Part of a small language model's weights: 10 layers, LayerNorm before each block.
Each number is 200 + 30 x the weight over the matrix's rms, rounded and kept within 0 to 999. Layers, rows and columns count from 0.

# layer 7 MLP up, 512x128, rms 0.148, rows 471-498, columns 0-127
196,193,172,171,224,203,169,148,203,221,235,132,148,204,216,213,200,213,176,241,176,231,170,187,144,216,269,238,216,223,171,238,263,286,208,244,179,219,217,187,223,225,223,159,209,199,181,207,209,210,143,197,178,262,123,202,195,213,174,134,175,171,154,194,198,180,195,233,210,196,189,207,149,192,191,170,241,158,144,235,199,218,242,167,207,208,170,196,213,203,192,211,171,263,176,241,221,161,149,229,197,157,212,147,145,164,154,246,233,168,199,244,222,221,205,219,226,239,230,197,191,166,199,209,201,182,192,201
202,233,202,225,226,183,202,245,226,200,219,162,208,203,198,182,247,201,191,131,193,186,186,210,175,181,225,241,234,173,185,196,190,217,204,176,212,203,205,187,216,251,187,192,223,237,214,192,221,213,195,204,179,247,168,174,206,168,221,213,165,223,186,214,194,227,209,201,183,173,196,175,187,215,174,173,160,174,205,247,212,183,197,203,168,180,142,200,130,154,202,158,155,179,197,221,186,175,203,193,197,193,204,179,198,183,166,227,261,227,243,211,210,239,180,274,246,196,254,171,185,250,212,204,165,191,266,160
219,152,188,176,259,204,220,138,201,242,203,196,173,207,168,242,206,206,199,219,183,231,230,159,203,175,241,254,230,249,179,184,222,174,140,184,170,233,249,151,140,201,198,193,262,215,142,197,163,200,180,190,147,192,193,122,204,217,220,174,187,210,192,133,206,211,214,218,180,163,141,160,216,202,160,199,195,164,173,195,201,181,269,227,208,228,206,196,162,174,209,176,229,161,195,188,222,176,184,226,181,222,215,172,222,203,151,182,302,190,247,277,234,166,189,252,180,208,232,175,200,255,198,179,228,188,201,262
239,177,182,178,168,193,156,181,190,173,185,159,181,191,205,211,199,186,212,217,206,202,194,195,202,230,236,202,234,182,196,186,121,273,155,177,180,204,206,224,227,276,278,187,219,191,212,150,154,269,168,155,171,197,193,155,190,171,232,212,204,253,229,202,114,212,201,203,177,168,168,183,212,239,154,196,257,224,166,194,182,236,270,200,172,203,192,164,167,234,174,212,220,190,196,202,195,198,276,183,160,244,245,136,207,200,206,254,236,167,218,209,182,214,166,238,219,234,216,209,153,257,186,168,225,176,264,203
178,205,178,202,190,207,150,201,178,198,210,229,190,205,193,209,224,188,216,241,196,199,209,140,215,218,196,191,219,175,225,228,155,220,205,219,202,186,127,167,190,258,214,228,199,150,184,157,205,214,192,223,201,239,185,243,239,221,209,198,138,235,197,194,187,202,153,206,199,192,191,169,222,206,184,215,186,247,179,173,214,207,205,222,194,206,170,198,220,202,175,197,187,249,167,228,202,176,232,203,214,191,195,200,225,194,191,187,224,149,226,246,192,206,193,241,236,194,171,183,184,209,232,175,238,208,246,182
205,192,189,201,187,190,211,210,206,169,161,205,187,211,284,236,261,203,171,215,198,148,192,198,197,197,196,237,262,198,239,206,179,179,244,219,183,217,196,186,154,193,183,154,203,208,155,217,197,184,195,197,225,241,173,167,215,176,181,228,227,218,176,204,198,205,177,227,217,200,216,213,213,214,253,180,164,170,196,174,190,187,157,199,250,168,189,180,181,177,176,236,172,236,193,232,250,166,200,158,186,241,213,185,233,195,178,224,231,196,235,231,196,230,166,196,184,204,223,225,161,246,224,207,195,192,193,201
203,202,158,221,202,282,179,179,165,211,204,180,240,193,170,211,216,165,175,235,206,197,182,229,109,219,194,247,197,228,163,185,151,180,158,202,133,220,231,168,204,217,204,220,225,232,168,170,184,203,205,241,190,191,207,170,215,170,264,168,183,170,162,147,254,196,249,203,177,139,185,189,182,222,189,216,198,156,237,196,234,232,229,160,276,196,175,206,200,176,237,198,201,193,181,205,219,212,148,164,215,262,231,125,139,231,196,178,235,197,239,233,238,220,208,228,191,245,188,222,170,178,221,219,195,126,262,211
219,146,203,243,193,240,189,165,247,220,143,200,174,198,238,239,275,158,155,253,181,221,69,191,237,192,158,202,241,223,253,223,211,183,199,186,212,245,191,191,198,204,201,218,216,244,165,243,153,180,179,163,147,241,171,196,95,205,151,207,239,205,211,186,219,183,166,186,230,227,232,187,231,198,218,215,140,147,191,221,232,136,190,180,214,150,219,169,107,224,236,220,276,203,155,188,168,140,186,198,201,174,216,147,197,170,197,211,196,228,245,232,185,160,184,211,198,215,212,156,173,208,219,245,218,196,157,270
149,222,225,205,225,193,180,205,251,161,214,173,209,199,175,214,209,164,238,164,188,199,179,193,224,194,216,207,221,219,235,151,199,213,199,202,205,223,246,180,207,259,168,211,221,252,151,188,198,192,211,173,209,203,168,156,199,217,216,188,198,207,242,185,220,205,217,202,175,224,158,206,136,281,221,152,245,185,219,197,211,209,262,231,181,192,152,186,142,249,181,216,225,173,165,212,149,204,216,107,153,269,231,187,185,195,231,236,147,215,218,219,241,211,225,182,177,202,221,187,191,181,189,182,242,192,222,198
224,210,183,168,194,193,204,207,190,169,205,175,172,234,221,250,242,223,178,180,214,188,190,137,191,218,180,188,231,248,207,226,162,227,195,193,216,207,186,151,119,164,186,210,246,220,193,178,172,177,227,196,211,167,172,192,219,185,228,213,208,180,262,188,147,234,217,177,193,180,191,235,217,167,181,135,190,253,175,206,190,192,170,192,235,168,210,199,194,209,203,240,221,209,249,128,188,186,218,190,252,231,198,205,204,139,210,180,206,217,211,260,221,215,90,208,196,202,220,199,204,194,211,170,194,178,226,275
144,202,223,176,223,175,156,215,229,193,186,159,189,228,201,205,217,210,222,278,250,145,214,208,232,166,210,200,240,239,220,188,123,215,200,203,243,205,217,138,187,182,205,166,171,244,191,199,184,209,212,163,131,239,234,191,211,232,249,206,221,177,237,146,216,217,199,197,253,149,199,174,178,186,236,219,192,163,203,157,241,199,191,216,219,166,198,186,166,158,189,202,210,196,255,195,174,204,212,176,226,186,206,134,131,234,214,212,212,96,215,245,224,248,164,230,183,183,261,226,180,191,207,200,247,194,195,206
238,224,215,190,214,223,178,195,238,192,198,234,199,224,181,181,194,222,222,169,170,206,102,228,198,260,245,163,218,169,212,193,214,214,182,203,242,206,222,203,202,187,217,180,237,244,162,235,177,167,182,172,194,234,152,175,220,159,234,162,206,212,239,216,154,221,198,208,222,173,168,159,228,183,169,145,208,194,192,208,218,163,229,235,213,190,184,169,191,227,188,209,174,198,216,201,199,198,209,208,211,194,179,162,161,188,201,202,211,190,218,182,221,187,200,208,226,219,174,147,180,186,245,191,189,227,193,178
194,147,224,202,185,201,184,162,214,226,177,221,203,235,184,245,212,216,192,209,274,218,242,165,232,185,228,199,199,206,211,169,192,191,166,183,210,188,214,211,163,173,201,200,206,183,174,144,134,217,213,220,159,214,175,191,197,203,209,240,212,192,254,164,172,229,193,194,203,179,179,159,220,180,184,193,170,208,206,201,213,186,229,208,195,127,225,212,224,235,235,193,211,171,244,195,229,171,232,211,202,197,218,213,218,164,226,201,212,168,211,227,244,190,211,212,188,160,175,228,190,175,180,187,243,220,153,236
143,223,193,175,210,182,195,170,194,206,136,144,195,242,205,219,239,192,231,212,195,161,160,147,213,255,205,176,231,255,238,159,202,155,193,242,166,192,111,217,253,236,238,202,218,253,216,228,200,163,194,233,223,197,174,200,208,180,166,168,194,211,225,208,196,263,197,182,216,168,161,238,186,218,233,202,231,132,188,190,221,219,183,178,174,140,179,208,215,158,196,183,172,253,249,190,251,205,219,207,181,251,213,148,161,187,175,175,219,228,225,164,243,212,181,171,218,164,168,158,189,213,237,189,223,177,225,207
186,186,215,180,215,213,238,170,193,215,173,197,177,148,234,208,262,188,195,201,197,207,181,222,197,173,290,227,259,213,154,260,210,228,227,204,182,205,150,190,205,193,239,203,199,169,234,200,223,287,196,137,183,188,232,175,214,208,170,187,228,228,184,148,198,209,205,194,193,203,180,140,183,197,208,165,172,242,161,230,230,158,188,204,182,197,169,193,174,206,197,283,206,207,206,159,234,204,212,195,200,221,196,218,228,221,277,268,198,186,189,200,161,212,178,195,156,193,197,181,146,205,207,218,216,198,171,169
179,237,171,262,165,192,195,178,201,204,143,146,160,138,215,193,173,197,197,185,206,145,218,191,181,203,200,187,261,207,174,229,217,199,169,244,178,193,126,170,174,157,215,211,188,229,209,206,202,168,219,195,149,166,223,222,191,198,226,187,202,208,261,214,207,232,242,225,250,161,167,206,203,212,222,158,211,185,184,189,241,234,182,172,236,175,227,229,217,207,191,213,204,228,229,241,186,185,239,185,228,214,199,180,192,202,202,214,181,261,190,222,230,229,193,169,195,269,251,193,172,174,192,181,242,216,235,170
226,175,212,182,257,175,217,192,191,190,190,142,193,158,260,208,191,213,130,213,226,177,201,229,190,168,270,170,244,262,221,195,152,221,177,176,210,208,172,148,153,224,218,125,247,176,171,231,170,231,200,181,172,228,160,223,208,207,203,223,162,190,202,210,186,203,205,194,206,190,155,176,175,203,205,201,183,202,132,182,222,191,250,247,169,200,198,205,249,200,220,184,196,249,180,226,224,203,168,214,251,215,186,179,136,204,157,212,188,146,173,216,198,198,232,248,206,167,216,175,211,225,222,174,235,226,269,159
176,171,185,226,187,163,174,205,142,183,188,196,184,128,225,242,191,219,152,225,214,195,188,208,188,192,168,207,224,234,167,231,173,214,165,199,177,242,188,166,235,202,188,223,237,242,187,193,219,249,235,177,220,250,205,154,220,225,231,174,160,190,213,210,208,150,237,199,177,169,181,169,179,196,215,216,186,189,188,241,217,194,260,193,241,205,184,199,172,220,183,188,276,223,137,216,151,193,209,204,207,196,205,219,227,151,206,237,225,230,212,310,174,193,196,211,243,183,202,122,200,159,160,217,173,230,181,212
199,192,204,174,192,177,192,211,180,202,150,184,164,160,205,204,253,198,180,185,224,187,132,240,168,198,237,232,202,232,190,256,160,225,216,239,205,211,158,209,174,237,186,199,200,196,195,181,191,175,194,172,233,199,154,187,211,127,181,184,206,154,244,224,180,182,187,190,180,203,213,146,248,147,191,196,204,209,159,215,212,226,168,241,217,162,196,191,236,234,227,232,191,214,210,195,195,216,244,216,197,206,198,203,258,178,242,221,194,259,214,230,166,167,168,193,130,209,202,239,184,200,199,165,161,236,243,167
181,212,183,198,188,210,242,249,149,203,146,195,258,215,241,235,227,193,209,200,200,154,206,167,183,216,254,220,184,181,194,209,172,158,172,200,157,204,179,166,195,214,204,214,191,194,192,232,255,169,152,223,237,213,144,166,194,209,198,172,186,189,212,209,163,208,199,184,219,222,179,170,224,264,223,165,230,210,180,199,219,193,229,218,233,174,187,175,202,207,185,202,202,160,168,173,180,159,152,226,202,227,230,177,186,192,236,222,233,231,197,206,180,252,171,191,214,191,283,215,165,196,202,226,202,205,235,232
196,226,105,207,191,176,163,197,195,247,163,136,169,206,184,224,247,197,207,222,183,207,184,218,189,227,202,249,190,181,179,249,222,149,183,178,191,223,210,198,181,197,192,254,212,255,229,195,137,202,213,192,186,183,175,217,186,188,184,182,243,216,223,157,161,215,199,174,247,212,227,182,199,170,188,217,228,207,185,174,208,182,194,201,179,199,175,229,227,243,180,198,192,209,170,176,184,205,221,167,181,230,207,187,226,158,160,186,203,147,200,240,176,196,196,261,211,139,261,227,201,224,176,216,202,243,245,209
180,192,179,192,201,171,242,155,214,182,179,174,144,200,233,188,238,225,180,179,201,155,125,183,220,251,208,178,183,244,194,191,205,218,206,170,162,252,200,165,154,261,201,246,270,218,159,214,214,223,224,167,200,202,220,133,210,153,251,219,213,200,213,260,203,219,184,216,150,227,186,181,200,192,236,206,150,219,191,196,186,190,219,187,200,168,203,204,174,187,260,188,241,164,214,183,199,216,206,196,210,215,189,176,195,195,224,232,229,161,222,180,181,166,187,268,211,186,191,195,145,192,187,216,277,214,264,203
214,227,237,214,264,239,194,234,178,225,176,190,197,113,244,192,212,150,203,212,189,200,165,214,182,207,190,188,166,246,222,214,193,113,198,223,217,198,179,137,181,207,224,195,209,183,167,216,191,173,196,181,158,230,221,220,205,203,186,232,225,223,210,147,241,239,223,195,211,143,192,178,177,192,178,184,213,153,156,216,234,219,214,247,172,181,201,173,207,190,208,156,222,250,194,184,215,195,159,185,188,175,217,178,183,200,166,178,169,195,233,199,232,192,174,216,260,217,206,212,233,202,216,216,214,162,222,209
180,226,203,227,186,237,147,202,252,183,209,148,194,157,238,248,222,218,153,184,146,239,161,169,155,217,232,265,183,214,236,175,213,187,233,217,157,212,183,158,192,286,185,197,238,202,196,205,219,209,166,203,161,176,152,210,212,170,216,157,290,176,218,233,189,192,216,213,192,199,177,243,177,187,242,158,193,142,210,219,207,195,237,172,174,196,131,182,222,176,220,169,243,205,182,248,263,167,227,178,214,286,200,148,185,169,250,207,207,216,220,207,175,184,225,201,202,173,190,175,187,164,211,210,232,272,264,213
179,189,223,187,188,225,173,201,176,215,164,229,133,234,248,220,240,184,181,219,178,205,194,143,183,176,259,222,232,196,214,202,167,200,223,223,180,195,136,202,169,155,256,193,187,166,210,199,204,215,177,222,140,225,183,160,242,222,189,193,242,211,179,195,206,182,207,190,228,162,195,172,242,214,160,197,246,223,191,209,214,174,196,164,194,201,171,173,202,201,176,187,208,239,220,220,189,168,219,252,192,212,183,206,226,214,261,230,229,222,201,222,179,185,165,173,198,214,231,149,162,245,192,205,230,192,188,187
180,197,239,191,199,232,180,195,206,218,206,173,239,221,178,301,205,190,212,229,259,237,169,220,189,154,275,195,226,241,147,166,195,172,175,186,173,231,158,202,180,247,138,196,192,195,193,177,172,190,220,225,125,230,197,215,212,169,175,198,192,179,216,127,205,208,195,167,179,159,167,129,229,194,180,237,149,186,214,202,218,188,209,204,172,168,149,211,192,160,189,167,192,182,244,224,151,202,200,212,211,240,266,195,191,181,189,187,236,173,201,246,194,198,231,191,223,220,220,199,147,236,211,155,207,244,198,210
130,244,181,218,220,215,137,207,198,210,172,198,211,170,194,226,132,126,205,196,213,200,181,209,182,209,247,199,222,156,173,183,195,169,153,211,195,201,132,146,256,229,174,276,246,218,187,222,188,186,172,189,150,242,215,168,233,214,227,154,123,176,190,199,215,230,223,190,231,148,209,210,149,201,190,185,231,211,189,196,244,193,204,264,252,225,171,187,216,208,270,226,205,172,180,183,177,227,238,191,176,221,218,197,192,186,189,201,161,192,197,285,215,239,209,184,237,209,215,141,188,213,154,204,215,190,178,203
201,186,184,187,211,247,139,211,190,209,203,175,257,177,238,206,243,193,195,137,252,181,228,220,161,254,261,216,211,207,201,206,143,206,185,209,164,208,191,222,205,196,221,188,241,210,220,268,147,189,168,227,174,179,178,204,203,199,179,257,212,190,206,160,166,219,212,223,157,177,196,150,176,246,172,193,219,175,240,160,192,197,182,213,244,200,169,192,181,208,219,200,216,206,161,176,220,173,147,208,180,207,263,145,213,227,186,180,235,256,188,203,212,178,228,231,233,213,197,168,156,247,185,182,190,207,160,236
# layer 7 MLP down (transposed), 512x128, rms 0.143, rows 471-497, columns 0-127
164,195,153,181,198,165,169,209,178,193,205,166,185,231,178,214,192,248,232,163,189,257,221,181,232,204,226,161,168,188,244,189,219,232,227,256,208,127,214,195,194,241,220,209,235,166,217,220,207,198,211,203,237,239,184,207,199,186,237,193,226,196,205,222,226,171,166,195,227,242,218,205,141,165,199,156,197,245,147,199,222,233,197,165,218,251,166,233,177,212,213,165,182,220,178,250,190,154,148,196,160,233,134,174,200,143,162,228,222,188,165,235,231,221,172,155,211,195,232,230,190,178,201,236,176,244,193,164
194,198,239,198,177,267,226,232,198,183,232,214,236,189,223,174,201,215,194,229,168,184,185,227,160,217,157,253,212,181,198,188,239,213,172,200,236,254,227,188,181,210,197,224,171,164,225,167,209,269,186,248,203,199,200,185,178,202,155,181,223,222,207,199,220,233,153,191,175,190,211,191,179,194,199,156,213,234,189,242,183,230,125,172,216,232,211,194,196,245,203,214,206,223,163,168,141,186,169,196,193,231,195,183,198,151,210,192,168,182,201,204,216,173,190,177,182,212,194,215,185,215,212,238,213,192,169,208
227,194,191,170,181,223,213,198,175,185,182,300,249,241,156,227,157,188,184,259,151,190,254,222,183,222,189,248,254,204,177,222,231,176,208,192,187,199,185,182,171,190,162,214,265,165,229,207,200,215,222,237,145,202,155,167,195,175,230,183,252,168,171,260,260,228,212,147,211,206,157,229,171,227,121,223,202,226,156,227,146,229,218,210,146,180,168,164,202,204,250,193,191,131,165,261,156,169,171,228,227,183,303,230,233,160,201,186,240,220,153,194,193,203,241,215,191,255,167,208,161,195,225,207,191,155,144,205
185,180,199,172,227,186,162,192,172,208,223,191,192,188,215,236,212,215,207,174,177,149,238,162,173,211,162,209,140,209,251,167,175,231,200,195,226,227,240,150,217,152,221,181,253,199,174,210,189,154,169,231,158,235,165,209,143,146,220,224,188,180,185,196,277,193,224,195,216,249,265,191,139,195,187,145,187,175,215,220,227,221,139,189,233,208,174,174,210,171,219,242,212,184,215,227,193,206,167,270,194,249,167,233,231,196,173,222,266,228,212,182,204,252,225,183,180,190,248,242,183,125,229,191,213,204,207,198
188,239,167,204,196,181,172,213,165,214,220,186,203,160,199,170,188,204,194,196,243,184,206,205,190,202,166,196,204,216,252,189,214,201,194,227,219,224,230,220,249,235,160,205,166,191,234,185,201,177,206,192,243,175,209,170,180,223,206,187,214,208,186,184,167,193,184,198,203,180,238,259,179,208,212,197,241,193,189,204,195,247,120,185,163,174,227,183,191,197,208,156,200,160,200,211,204,239,223,197,173,205,167,193,247,222,164,204,168,219,171,202,202,194,193,185,186,226,254,209,204,228,225,216,227,191,228,201
190,186,227,180,249,167,223,230,172,202,210,191,191,178,202,215,174,250,160,162,184,177,192,224,194,220,204,234,198,196,215,203,241,196,207,179,185,213,236,205,197,204,241,130,152,159,238,200,191,243,194,150,166,194,243,199,238,216,179,181,199,208,182,174,223,229,193,219,224,198,236,205,193,190,154,216,216,169,181,226,203,203,222,172,201,205,211,165,203,213,160,177,199,192,216,187,192,239,164,245,189,178,180,165,201,245,168,219,238,237,198,232,211,222,194,185,205,195,182,195,247,198,192,169,192,147,176,242
144,195,158,159,146,148,134,194,156,156,180,195,188,244,215,200,206,225,180,215,199,186,211,237,199,173,193,220,255,189,203,218,206,218,226,228,207,199,196,153,124,185,201,200,208,184,186,183,187,179,222,186,230,238,130,135,193,206,190,213,209,180,256,230,179,191,196,204,261,241,190,204,196,214,155,242,207,239,185,178,226,258,229,195,214,173,170,248,188,318,229,221,223,175,217,225,174,232,183,243,183,209,171,224,220,206,190,138,240,203,155,213,195,197,169,287,185,151,147,208,196,188,185,205,194,195,181,258
212,183,197,195,227,195,201,215,161,299,209,168,219,285,131,226,210,166,178,231,257,191,223,208,264,160,168,195,170,226,201,138,146,149,228,201,254,100,270,208,208,172,179,218,261,169,227,218,149,214,246,204,234,147,224,202,232,187,197,172,138,138,258,188,163,215,175,195,204,191,253,176,202,232,222,153,216,215,214,180,176,225,215,228,221,179,201,257,187,246,169,201,220,155,193,262,207,199,180,228,143,200,89,174,181,167,216,116,206,229,212,221,140,215,228,217,213,211,181,186,195,179,147,228,239,185,203,257
205,183,202,208,200,144,226,213,171,245,159,210,186,255,214,232,174,204,225,253,217,222,178,199,208,135,126,211,162,139,243,200,237,243,192,126,222,206,172,194,191,215,155,208,187,190,207,211,175,217,233,192,208,205,238,217,208,173,158,194,199,175,198,245,223,206,175,176,221,243,220,219,231,151,242,177,160,195,211,223,184,141,201,205,177,223,210,207,296,188,192,209,203,221,201,223,251,154,164,233,152,209,188,187,202,202,197,197,242,201,229,194,227,222,164,224,202,138,180,154,241,189,185,195,181,246,170,168
231,226,207,221,166,216,269,229,186,181,251,204,190,227,220,231,159,237,162,270,196,201,175,197,210,177,151,233,194,194,185,224,215,225,217,206,196,174,154,215,190,187,132,173,174,158,206,195,211,145,208,214,195,200,169,188,199,223,231,184,202,166,206,182,165,189,207,190,170,231,266,212,217,199,164,180,199,225,180,214,177,204,154,245,181,236,222,193,183,182,211,151,216,215,170,232,189,189,237,197,156,255,202,218,199,247,199,211,225,232,149,183,190,153,208,242,205,224,195,210,202,184,169,198,193,201,203,189
210,180,202,198,199,192,193,198,183,174,208,180,199,213,200,174,132,178,134,248,228,193,168,193,195,226,250,186,279,223,218,220,198,180,175,186,171,173,160,193,211,162,136,253,216,191,235,187,153,234,179,212,242,222,183,211,225,180,198,223,231,235,204,165,234,189,223,118,168,255,161,209,235,197,172,216,187,235,285,154,206,184,236,226,248,236,206,225,194,191,246,180,216,246,183,122,220,220,163,128,236,225,169,216,174,183,183,170,188,204,206,227,167,160,180,229,146,235,246,164,177,197,171,248,199,181,177,181
226,221,209,201,151,203,235,238,204,199,199,242,191,210,182,32,202,214,187,207,207,215,199,216,211,225,207,202,206,173,189,204,191,204,207,178,184,47,263,177,178,216,201,194,208,188,183,219,221,199,191,201,186,207,190,187,205,189,248,190,198,181,207,187,182,191,171,217,213,231,207,181,187,218,187,213,174,210,167,185,188,194,191,198,223,223,210,203,185,192,221,204,217,227,202,198,204,193,185,175,174,231,185,215,187,199,188,215,237,192,216,191,215,212,218,206,212,223,204,197,176,201,223,220,202,203,220,199
207,185,188,199,167,185,182,188,218,190,212,176,166,181,199,166,211,179,210,205,179,204,206,207,217,186,180,207,173,181,179,228,154,245,228,159,164,136,258,177,200,175,231,194,213,159,217,162,250,198,182,163,221,206,213,253,249,256,204,195,170,219,195,216,177,196,239,239,187,228,205,167,199,231,238,235,192,203,219,211,138,188,215,167,199,175,171,224,177,207,202,205,212,231,174,191,198,209,195,209,203,147,208,212,213,212,197,219,174,212,192,211,234,170,198,243,176,210,200,244,206,226,192,194,127,218,189,222
189,196,214,189,199,187,167,126,224,172,205,189,201,233,218,179,190,233,293,198,210,240,232,201,175,149,189,219,185,230,230,189,185,226,197,190,188,94,219,208,187,243,240,178,166,188,191,213,214,145,173,168,282,200,204,246,193,181,179,136,196,191,194,223,191,260,232,238,244,165,161,182,230,154,239,222,164,174,199,223,212,171,211,197,229,262,214,198,233,201,206,179,263,193,219,232,209,256,195,189,193,144,224,180,210,185,195,203,185,179,195,230,131,181,176,190,256,158,203,223,239,241,190,202,152,169,212,179
228,192,190,226,209,188,172,207,206,172,207,194,193,210,198,196,170,217,188,277,260,199,151,252,186,208,181,195,203,213,229,264,225,174,192,188,207,180,192,205,185,181,206,231,212,204,198,235,236,152,215,202,158,198,236,179,199,237,204,171,222,196,198,232,197,209,142,138,176,171,208,187,214,242,217,229,142,163,270,219,179,182,222,210,203,227,155,222,215,214,158,167,210,205,201,227,222,218,186,164,209,230,175,211,193,263,181,207,189,203,202,152,164,197,177,216,175,188,166,186,229,258,186,200,129,188,193,191
236,181,241,168,235,172,178,173,194,195,249,243,225,172,165,218,185,232,240,179,222,170,172,196,217,189,224,240,191,193,161,153,192,225,177,179,182,315,209,199,198,227,168,186,204,179,201,244,200,199,171,232,139,239,219,245,231,172,199,189,186,224,254,214,211,228,215,213,227,191,189,217,191,230,187,167,197,201,222,211,178,201,248,200,230,156,204,165,185,173,168,238,173,181,214,194,229,216,209,175,154,209,194,196,166,192,222,172,195,191,200,209,130,159,195,206,188,203,189,229,221,208,196,198,165,160,238,243
170,219,189,210,282,170,181,182,209,180,174,174,232,196,199,135,136,140,197,191,195,178,217,200,208,245,233,229,210,165,167,220,232,223,204,198,180,169,244,216,266,218,215,195,230,162,267,191,135,195,198,190,210,207,217,223,203,211,151,170,185,162,156,235,214,161,241,199,193,193,247,195,181,208,168,197,163,185,197,169,187,205,218,198,189,212,194,212,256,134,235,242,152,178,242,220,238,198,209,195,248,217,180,228,153,200,190,230,247,207,212,223,222,208,120,181,243,201,148,179,192,155,205,226,197,185,182,253
201,171,163,249,143,260,202,202,185,199,192,258,181,155,195,162,235,189,172,218,187,188,146,173,189,243,197,210,153,236,185,225,224,142,241,189,159,188,220,182,218,219,200,202,201,221,189,211,202,150,225,176,174,219,225,199,177,192,177,208,287,230,212,222,220,191,231,203,132,198,195,166,210,216,200,168,242,215,211,220,251,233,189,224,214,164,211,177,167,204,177,191,178,167,219,191,230,209,167,251,187,189,210,197,208,232,186,199,180,201,216,178,238,217,233,237,200,166,228,193,162,215,257,196,194,132,206,198
226,194,170,196,200,198,220,233,198,187,211,149,178,234,186,189,199,148,258,183,180,222,238,218,166,220,174,227,218,217,220,218,187,215,201,179,218,160,168,202,191,210,155,257,177,185,248,227,187,180,265,208,188,145,245,255,225,245,205,192,164,228,199,176,209,165,225,221,196,209,179,188,226,171,208,255,202,217,194,234,215,189,146,232,194,186,206,269,191,184,196,171,189,169,194,284,197,160,215,201,185,159,196,158,167,208,182,140,161,209,220,223,199,226,199,169,209,263,209,194,178,178,198,220,194,178,178,183
189,213,234,167,198,206,179,168,213,176,189,240,209,187,201,220,157,202,185,236,209,241,187,236,202,172,168,190,213,192,216,221,226,187,218,221,214,189,240,180,236,157,209,197,249,171,181,136,260,196,208,183,223,152,150,229,171,234,202,150,225,195,250,230,205,176,163,180,238,230,229,196,190,215,216,205,183,200,187,198,205,217,234,166,195,240,216,180,200,187,214,208,191,214,196,225,129,197,190,235,145,266,189,232,217,221,168,199,193,185,228,128,173,199,178,232,191,177,209,172,272,163,189,181,192,223,207,213
232,205,216,195,165,182,208,191,247,183,186,222,218,228,209,181,189,229,176,172,219,221,210,186,223,179,172,176,204,163,242,167,148,185,266,193,196,228,181,196,164,171,243,227,201,190,175,142,205,228,227,218,213,260,236,166,248,211,188,214,156,172,215,196,190,203,171,215,169,182,212,192,197,233,223,241,240,250,196,203,154,172,234,215,157,208,214,180,213,185,209,229,170,233,216,166,179,224,196,177,238,191,161,195,204,201,167,200,221,237,221,184,220,174,200,171,196,204,193,161,200,191,188,211,205,232,199,152
180,213,186,186,204,229,172,229,160,219,181,217,174,180,169,198,170,174,222,183,231,251,182,212,209,212,174,235,167,114,207,187,200,127,252,198,190,196,249,235,218,227,234,161,202,211,187,261,229,231,250,210,200,233,207,193,217,210,154,205,235,226,143,163,224,168,188,248,141,185,165,205,217,232,236,232,207,186,171,216,177,153,216,198,233,191,184,152,199,279,215,196,128,225,155,190,207,177,168,222,216,251,239,238,201,229,186,195,175,198,183,180,197,170,200,191,198,227,186,210,267,196,194,209,163,233,167,179
243,237,164,220,205,186,215,210,186,212,196,214,154,149,199,85,204,203,146,202,227,204,222,179,223,206,231,195,214,217,224,194,168,214,207,196,200,159,233,190,220,189,151,187,199,219,167,171,182,133,199,177,206,183,203,193,203,195,226,208,181,148,180,190,212,208,205,195,155,187,247,212,200,222,213,197,222,223,196,221,208,210,223,208,221,197,168,192,258,177,180,204,174,191,248,197,177,227,142,176,198,194,193,207,193,202,197,194,199,224,185,205,243,153,192,205,236,238,224,211,271,185,222,208,214,213,180,212
197,205,216,193,249,242,218,210,172,173,156,130,163,116,234,214,157,223,182,197,178,260,209,238,200,177,247,203,237,186,140,245,193,246,164,163,189,212,209,175,257,232,175,278,222,210,232,145,196,235,165,190,184,172,171,164,246,222,196,154,179,239,191,178,250,251,255,192,195,144,211,189,186,197,213,221,209,218,175,236,166,272,201,193,138,126,130,174,175,223,221,217,142,238,180,230,189,166,194,184,174,235,189,204,208,246,204,225,169,141,149,204,213,208,196,215,208,192,230,220,221,168,189,201,195,254,203,248
176,200,124,221,213,214,203,194,228,212,192,198,245,205,228,195,172,173,228,187,192,188,225,195,188,177,175,187,221,165,192,195,254,180,182,179,195,200,202,224,218,237,201,216,145,166,194,207,154,198,241,199,242,187,259,215,208,193,213,212,180,181,175,183,244,215,168,189,199,190,203,215,230,213,212,253,181,183,256,205,209,204,210,194,209,232,174,229,242,172,228,177,173,166,235,180,201,193,202,192,198,186,203,191,208,152,219,175,213,182,192,170,266,216,238,202,168,168,184,178,178,232,163,179,194,234,205,181
219,218,168,242,179,189,187,240,234,221,179,203,246,214,208,135,246,207,226,237,189,239,125,213,279,184,176,221,237,169,198,247,225,211,233,173,137,194,239,179,232,184,196,198,205,187,249,170,212,211,209,153,232,201,177,225,147,194,259,210,245,257,166,220,233,181,199,177,159,229,147,163,208,117,211,156,183,203,220,173,200,190,215,204,154,205,208,200,224,190,196,174,162,188,197,215,199,217,242,201,257,180,198,173,178,250,195,146,179,210,203,232,235,224,204,214,223,178,148,174,183,150,149,212,185,168,189,211
212,214,157,255,275,223,218,187,139,188,162,200,204,224,232,196,176,178,165,252,224,210,139,174,180,200,261,182,219,165,207,250,182,147,228,172,189,167,126,179,140,192,195,146,223,241,206,233,209,140,209,222,216,199,221,179,224,181,136,144,173,227,263,221,230,172,254,140,195,163,237,217,242,220,186,201,172,211,267,199,190,210,216,181,173,181,220,202,185,230,188,261,195,196,228,226,250,222,219,227,203,200,217,258,194,242,192,189,185,159,190,152,188,180,186,182,191,279,172,140,242,230,155,211,189,169,198,216